Weights of a small GPT-style language model, trained from scratch on English Wikipedia.
Size: 15 layers, width 768, 6 heads of 128, MLP 3072 tanh GELU, vocabulary 32000.
Training: a variant of Adam for these matrices, 8408 steps.
Each number is 128 + 24 x the weight over its row's rms, rounded and kept within 0 to 255. Layers, rows and columns count from 0. The size above them is the row's rms in percent of the matrix's.

# layer 11 MLP up, 3072x768, rms 0.0177, rows 1527-1539, columns 0-127
size [ 99 103 102  97 101 102 114 102 100 110 104  99  99]
[[114 132 145 180 101 163 160 113 105 109 153 124 123  99 116 147 159 120 149 147 108 126 112 139 170 106 114 124 124 149 118 127 102 139 167 142 112 136 118 147 156 151 144 164 126 136 102 177 119 110 117  70 138 166 130 102 128  98 128 118 164 102  80 142  92  97 109 130 159  83 145 124 124  95  88 154 159 144 111  96 158 124 163 127 148 118  98 104 141 148  99 125 119  97 129 148  88 144 122  99 139 125 161  96 104 167 133  91 114  74 109 134 162  67 129 118 139 172 138 113 144  80  93 111 138 145 166 185]
 [152  72 163 151 156 133 106 113 130 110 132 152 127 146 124 111 130 115 139 123 113 149 127 146 176 103 173 134 114 139 148  91  90  55 142 142  91 123 134 112 132 153  98 131 124 167 170 117 140  83 104  95 157 129 179 169 140 139 135 118 123  96 138 131 145 146 119 116 132 144 135 120 107  92 182 178 140 141 128 150 147 104 168 151 117 107 118 156 144 150 167 127 119 117 111 136 130 113 113 128 127 154 137 129 114 150 137 162 129  92 129  90 102 101 126 137 138 165 156 165 145 108  61 123 156 128 151 110]
 [136 121 142 101 140  91 145 137 125  97 101 165 168 179 141  82 110 114 108 145 119 122 131 137 116 101 162 122 109 174  83 130 133 111  93 110 122 170 181 137 204 138 102 123 119 151 106 118 111 137 147 125 145 136 130 125 165 134 138 122 140 127 124 158 132 101  92 117 114 147 144 127 163 146  96 113 177 191 129 150 171 128 165 107 138 130 123 125 171 110 159 154  87  99 108 125 130 148 126 113 133 137 124 109 147 154 147 107 115 166 164 117 154 142 134  86 142 147  96 121 118 118 138  92 144  98 152 117]
 [ 86 113 126 106 121  86  75 109 108 147  89  86 113 114 131  92 116 125 134 146 157 162 102 140 136  95 162 125 140 123  95 137  99 107 115 115 117 133 109 124 144 138  94 161 111 139 112 141 174 137  98 169 169 173 127 151 135 148  80 124 125 141 134 106 114 170 102  85 105 116 110 123 111 126 143 162 120 109 131 151 113 106 148 147 145 164 130 164 130 108 142 158 144 110  95 142 123 113 142 148 108 135 146 196 106 176 117 137 115 151 115 135 155 141 107  99 121 152  84 147 144  99  86  93 110 137 122 157]
 [147 109  87 107 142 119  94 135 114  94 134  98 137 123 128 107  95 113 172 108 108 157 176 112 176 105 151 116 115 105 152 111 110  96 196 168 108 171 145 114 112 135 103 142 160 117 149 155 146 116 164 123 121 122 130 116 105 147 121 133 130 143 133 133 118  97 155 136 114 120 132  98 146 164 142 115 114 150 106 147 186  94 112 167 120 139 103 135 151 110 125 122 144 122 135 121 124 153 126 125  94 113 121 109 111 132 142 109 123 109 126  85 121 134 147  94 132 143 145 135 147 106 147 137 115  83 114 124]
 [ 90 135 133 128 132 137 138 132 106 100 139 126 126 149  90 124  85 147 108 133 118 137 129  66 127 110 129 116 147  77 137 108 131 113 122 119 155 136 140  98 127 163 122 162 109 142 160  90 144 111 132 100 188 110 102 113 143 126  77 134 108  89 119  91 161 112 150  98 152 140 105 102  94 158 158 124 128 118 107 135 133 106 117 145 134 183 140 122 144 137  95 143 144 108 118 145  97 122 123  95 148 151  71  82 120 119 105 105 104 114 118 151 139 150 133 110 113 140 134 148 137 114 121 169 144 129  99 119]
 [111 114 144 159 100 131 101 107  99 146 109 149 132 144  82 108 155  93 111 113 149 107 132 155 149 102  82 137 178 122 167 140 124  99 153 163 120  81 117 168 121 125  78 154 139 148  85 133 142 112 100 143 161 100 130 129 104  91 119 137 121 136 120 110 136 107 136 149 100 118 168 145  96 144  86 122 185 136 119 124  93 159 146 132  98  87 104 151 143 109 133 139  96 161 129 145 155 124 139 103 102 136 106 134  95 158 120 102 149 139 135 127 141 120 105  99  98 131 144 105 155 139 141 132 154 100 160 138]
 [139 109 141 131 125  91 132 138 139 133  87 114 150 139 109 166 177  93 172 109  87 160 153  72 146 118 123 126 153  90 136  61 167 163 142 109 135 120 173 158 169 164 106 119 147 157 142 106 113  75 133 151 142 131 130 133 141 165 103 145 123  93  82 144 158 146  88 121 118 164  72 147 101 150 130 139 113 126 121 107 112  99 121 135 148 126 105 141  61 113 175 131 124 141 114 100 129 121 146 120 127 116 108 172 112 146 126 120 151 137 100 106 120 141 124  99 109  77 157 150 126  88 150 162 151 119 111 147]
 [153 147  98 119 130 115  99  92 110 176 121 154 167 156 134  77 140 121 133 128 124 148 153 110 193 105 126 131 164 128 123  92 124 103  96 171 174 136 143 110 116 112 124 131 146 145  93 109 147 122 103 128 128 169 182 122 120 122 171 143  89  92 141 178 134  75 111  89 135 133 122 145 125 168 132 100 199 108 141 100 120 154 136 138 133 141 104  87  69 116 128 148 147 146 157 168  99 114 150 108 124 132 145 105 113 148 149 162  68 122 127 146 133 107 143 111 138 142 150 145 139 140  89  90 134 172 116 183]
 [146 100 147 111 128 107  95 164 125 137  72 157 126 127 124 143 131 135 143 129  87 154  82 112 130 122 154 114 158  93 101 176 150 114 130 109 143 118  92 134 141 153 108 114 117 106 108 124 140 135 147 149 147 161 126 122  92 124  95 132 173 148 137 120 108 126 110 146 132 141 158 102  99 160  99 135 140 149 120 120 141 119 107  94 193 126 113 152 101 107 137 131 136 124 104 146  92 135 116 145  99 136 126 116 156 100 120 145 119 138 111 188  92 103 112 140 111 136 116 137 147 122 138 106  99 141 120 101]
 [135 132 106 134 101 137 102 148 125 139 153 138 142 146 134 104 142 143 124  90 145 125 104 131 141 114 129 120 123 105  90 105 135 128 130 115 142 114 119 123 127  78  88 149 136 144 112 122 139 123 137 134 136 143 143 140 131 130 104 161 111 160 111 137 163 176  90 123 145  69  81 121  80 147 156 156 138 138 132 137 118 118 135 127 117 102 120 141 114 114 142 190 105 135 185 148 119 137 124  79 115 133 111 150 126 124 137 133 125 123 118 137 139 131 168 125 142 176 110 138 127 127 114 111 139 144 138 152]
 [139 111 146 156  99 115 125 106 140 118 149 163 117 152 129 129 168 161 148 130 140 127 147 112 126 105 127 124 155  58 143 151 114 135  95 127 109 103 119 134 125 116  92 143 133 122 102 102 119 147 111 118 114 124 152 112  99 123 151 146 154 136 104 115 116 152 101 123 145 139 156 128 127 135 112 145 131 136 121 102  98 151 100  92 145 184  80 110  99 141 148 118 159 156 109 121 135  95  92 154  87 148 126 159 119  85  83 113 111 121 108 115  90 108 108 115 100 142 111 135 107 140 162 161 121 136 146 178]
 [113 122 114 131 135 113 145 159 117 136 151  88  98 168 126  97 119 104 154 154 164 107 108 154 122 113 108 134 113  75 159 139 142 113 110 106 104  85 101  97 122 119 101 159 103 153 177 143 156 118 138 131 111 150  96 146 109  86 114 122 138  73 125 121 129 143  88 129 178 142 113 146 126 140 116 126 106  96 115 125 120 111 132 163 160 171 107 126  92 132 112 155 128 147 112 134 116 151 123 123 113 111 128 137  90 181  81 110 135 152  97 150 159 120 184 148 116 144 146 110  79 110 156 103 107 121 102 126]]
# layer 11 MLP down (transposed), 3072x768, rms 0.0163, rows 1527-1538, columns 0-127
size [101  95 100 101 100  98 103 107 107  98 103 104]
[[164 135 138 137 122 148 148 175 144 113 103 202 128  96 178 110 108 162 104 155 113  80 123 143 152 104 114 108 104 144 125 148 145 101 146 173 134 135 129 154 144  91 122 121  93 116 133 141 140  94 136  92 148 137 154 135 120 139 146 127 109 119 107 137 139 146 127 116  99  85 112 133 168 135 143 104 107 134 140 122 115 120 144 164 181 134 131 146 131 132 159 118 134 112 131 112 144  85 154 115 128 157 128 121 142 133 119 182 144 132 138  77 116 144 138 127 132  98 161 163 120 145 120 154 129 148 133 136]
 [123 148 117 142 129 128 100 137 162 117 188 177 110 178 114 116 177 164 128 129 167  87 177 155 146 105 134 108  81 153 159 154 139  88  87 133 144 109 136 118 164 141  90 164 142 102 114 130 125 102 100 108 112  61 114 112 110 100 181  96  43 113 134  67 102 121 140 109 168 147 141  63  83  90 127 156 141 175 124 166  85 106 136 106 132 102 155 133 152 122 106  96 116 153 108 129 157 140 138 139 143 123 122 130 102 120 119 141  93  98 153 128 167 131 158 120 151 113 150 114 124 137 184 116 118 156 138 120]
 [122 137 129 146 175  96 123 129 166 139 133 123 130 129 119  94  97 130 104 125 127 163 133  97 145 117  89 139 106 139 118 112 134 144 174  86 112 109  97 119 124 138 164  86 142 132 131 124 111 129 137 129 131 127 104 138 127 159 122 163 128 127 123 123 123  95 105 138 112 136  64 141  79 142 132 139 123  55 113 111 143 140 170 117 145 143 125 153 148 153 110 139 110 149  69 109 113 111 186 132 137 121 131 171 174 102 106 126 143 120 159 136 138  93 126 139  97 140 147 112 157 120 120 152 120 107  95 126]
 [166 158 226 116 169 143 111  96 138 133 146 143 133 122 107 148 165 106 121 136 147 100 141 168  99 138 113 120 141 142 136 133 107 148 119 142 152 159 122 142 172 117 129 146 107 160 165 120 141 127 148 122 131 152  93 139 121 116 134 122 140 121 137 154 114 169 119  80 153 128 140 161 142 148 128 114 117 114 107 140  95 139 129  93 107 161 130 141 104 139 107 143  73  96 115 152 138  32 143 136 152 125 132 120  83 130  96 153 126 165  97 119 129 108 141 139 108 100 157 147 136 139 144 151 117 140 100 133]
 [146 117 209 141 140 147 122 142 116 148 113 123 112 103 115 127 124 107 121 150 168 112 125 127  65 140 112 128 137 117 144 145 127 135 144  84 109 112 141  78 123  97 130 122  81  81 140 171 137 120 131 122 113 113 126 120 116  95 132 116 143 117 123  83 129  98 109 124 117 104 166 116 111 167 157 135 112 165  98  90 103 150 104 116  86 123 124 152 128 148 140 137 144  84 165 114 133  62 117 116 128 127 157 172 114  77 165 131 149 146 135 114 126 167  78 119 152 102 145 141 154 119  84 172 137 116  85 107]
 [137 132  69 107 117 117 166 148 154 133 147 139 104  97 147 148 131 146 149 112 129 127  89 147 113 153 150 146  99  83 100 119 176 147 145 159 134 148 120 130  76 130 157 122 107 152 105 107 149 112 164 154 124 151 154 124 136 158 116 153 147 117 119 146 129 151 135 110 155 125 121 155 140 125 132 141 117 123 139 114  95 152 155 121 104 106 100 100 113 108 131 131 110 137 136  62 141 187 115 147 108 136 163 125 118  95 134 149 133 140 187 133 101 112 121 107 142 151 134 123 118 167 106 101 156 129 180 105]
 [129 114 156 142 108 112 113 109 105 108 108 159 133 139 131 162  98  86 121 125 120 135 161 150  95 101  94 162  99 127 144 137 103 111 125 132 107 155 126 121 121 156 150 126  97 107  86 116 162 157 113 137 160 156 100 150 122 164 131 134 134 125 124 140 140 174 135 160 133 167 103 148 101 127 114 109 133 132 175 129  57 147 104 136 162 129 122  80 144 123  80 139 129 141  94  95 115 109 186 124 129 120 128 126 104 134 155 127 139 144 128 180 134  95 128 138 128 154 128 128 160 133  85  70 121  92  72 109]
 [138  95 108 138 100 156 105 112 117 132 114 171 119 109 161 140 134 122 147 129  81 150 138 145 133 127 113 138 123  86 148 162 125 135 108 105 119 106 122 128 131 134 146 127 142 149 133 136 119 131 117 147 164 102 122 136 170 119 138 154 188 176 147  82 114  87 126 115 102 142  87 164 122 136 120 136  82 116 211 154 109 126 122 145 153 132 133 155 144  70 194 122 101 125 114 107 113 137 129 140 128 100 155 132 146 142 144  95 114 114 120 169 115 178 137 166 113 165 146 146 160 128 124 134 133 143  78 132]
 [111 139 178 149 134  92 157 125  84 146 105 117 141 123 118 143 125  98  81 149 142 128  88  57 123 101 120 144 125 124 101 137 119 137 128 136 120 166 180 145 154 147 142 107 124  73 166 142  98 135 109 150 133 110 138 143  90  96 146 155  84 119 105 127  84 130 160 125 163 107 171 147 158 122 137 139 161 150 128 142 130 139  80 137 114 119 119  98 102 148 175 178 142  92 145 142 103  96  87 103 159 139 153 108 152  98  96 113 133 106 131 142 150  92 128 172 109 122 115 101 123 176 144 150 141 157 153 122]
 [108 101 172 105 108 112 129 140 107 145 114 158 108 142 152 150  99  81 116 123 132 117 161 120 113 121 143 162 109 142  99 124 126 129 104 106  99 126 100 154 100 144 132 115  80  98 139 146 153  68 151  55 146 113 129 164 123 161 119 128 139 154 196 126 103 124 115 108 116 130 132 106 104 139 134 103 132 160 221 147 174 159 124  62 165 124 129 146 101 101 125 106 153  89 116  93 151 174 100 119 125 143 139 139 133 108 149 143 113 166 130 153 148 142  95 131 128 126 161  76 120 145 118 124 125 153 126  96]
 [134 102 206 197 151 108 105 140 132 111 118 139 139 109  99 156 108 140  98 143 124  99 122 137 159 159 128 127 120 146 100 128 143 129 127  78 116 114 137 153 127  88 140 102 135 113 117 118 112 126 119 127 139 111 177 138 123 123  87 144 111 132 105 161 116 107 102 142  52 124 138 114 160 142 126 137  95 150 119 125 110 127  99 126 117 127 138 149  77 139  77 180 106 153 122 145 149  65 150 112 118 150 144 151  37 116 126 144 114 117 106 116 103 107 173 148 118 119 126 128 155 107 120 169 138 123 148 104]
 [149 134 135 133 140  80 125 168 137 129 165  96 110 111  89 115 145 118 125 125 143 122 159 188 101 137 122 155 149 115 133 138 119 137 123  82 115 132  97 133 194 100 116 134 174 130 111 121 125  94 139 123 123  83 105 126 152 125 133 108 144  98 149 124 148 157 151 143 135 128 119  87 113 145  91 137 146 120 119 112 154 125 113 109 140  78 148 157 131 106 114 146 161 142 122  91 126 133 105  91 137 137  90 127  92 126 102 134 162  91 130 151 134  99 121 137 126  99 101 115 131 127 149 148 111 106 145 118]]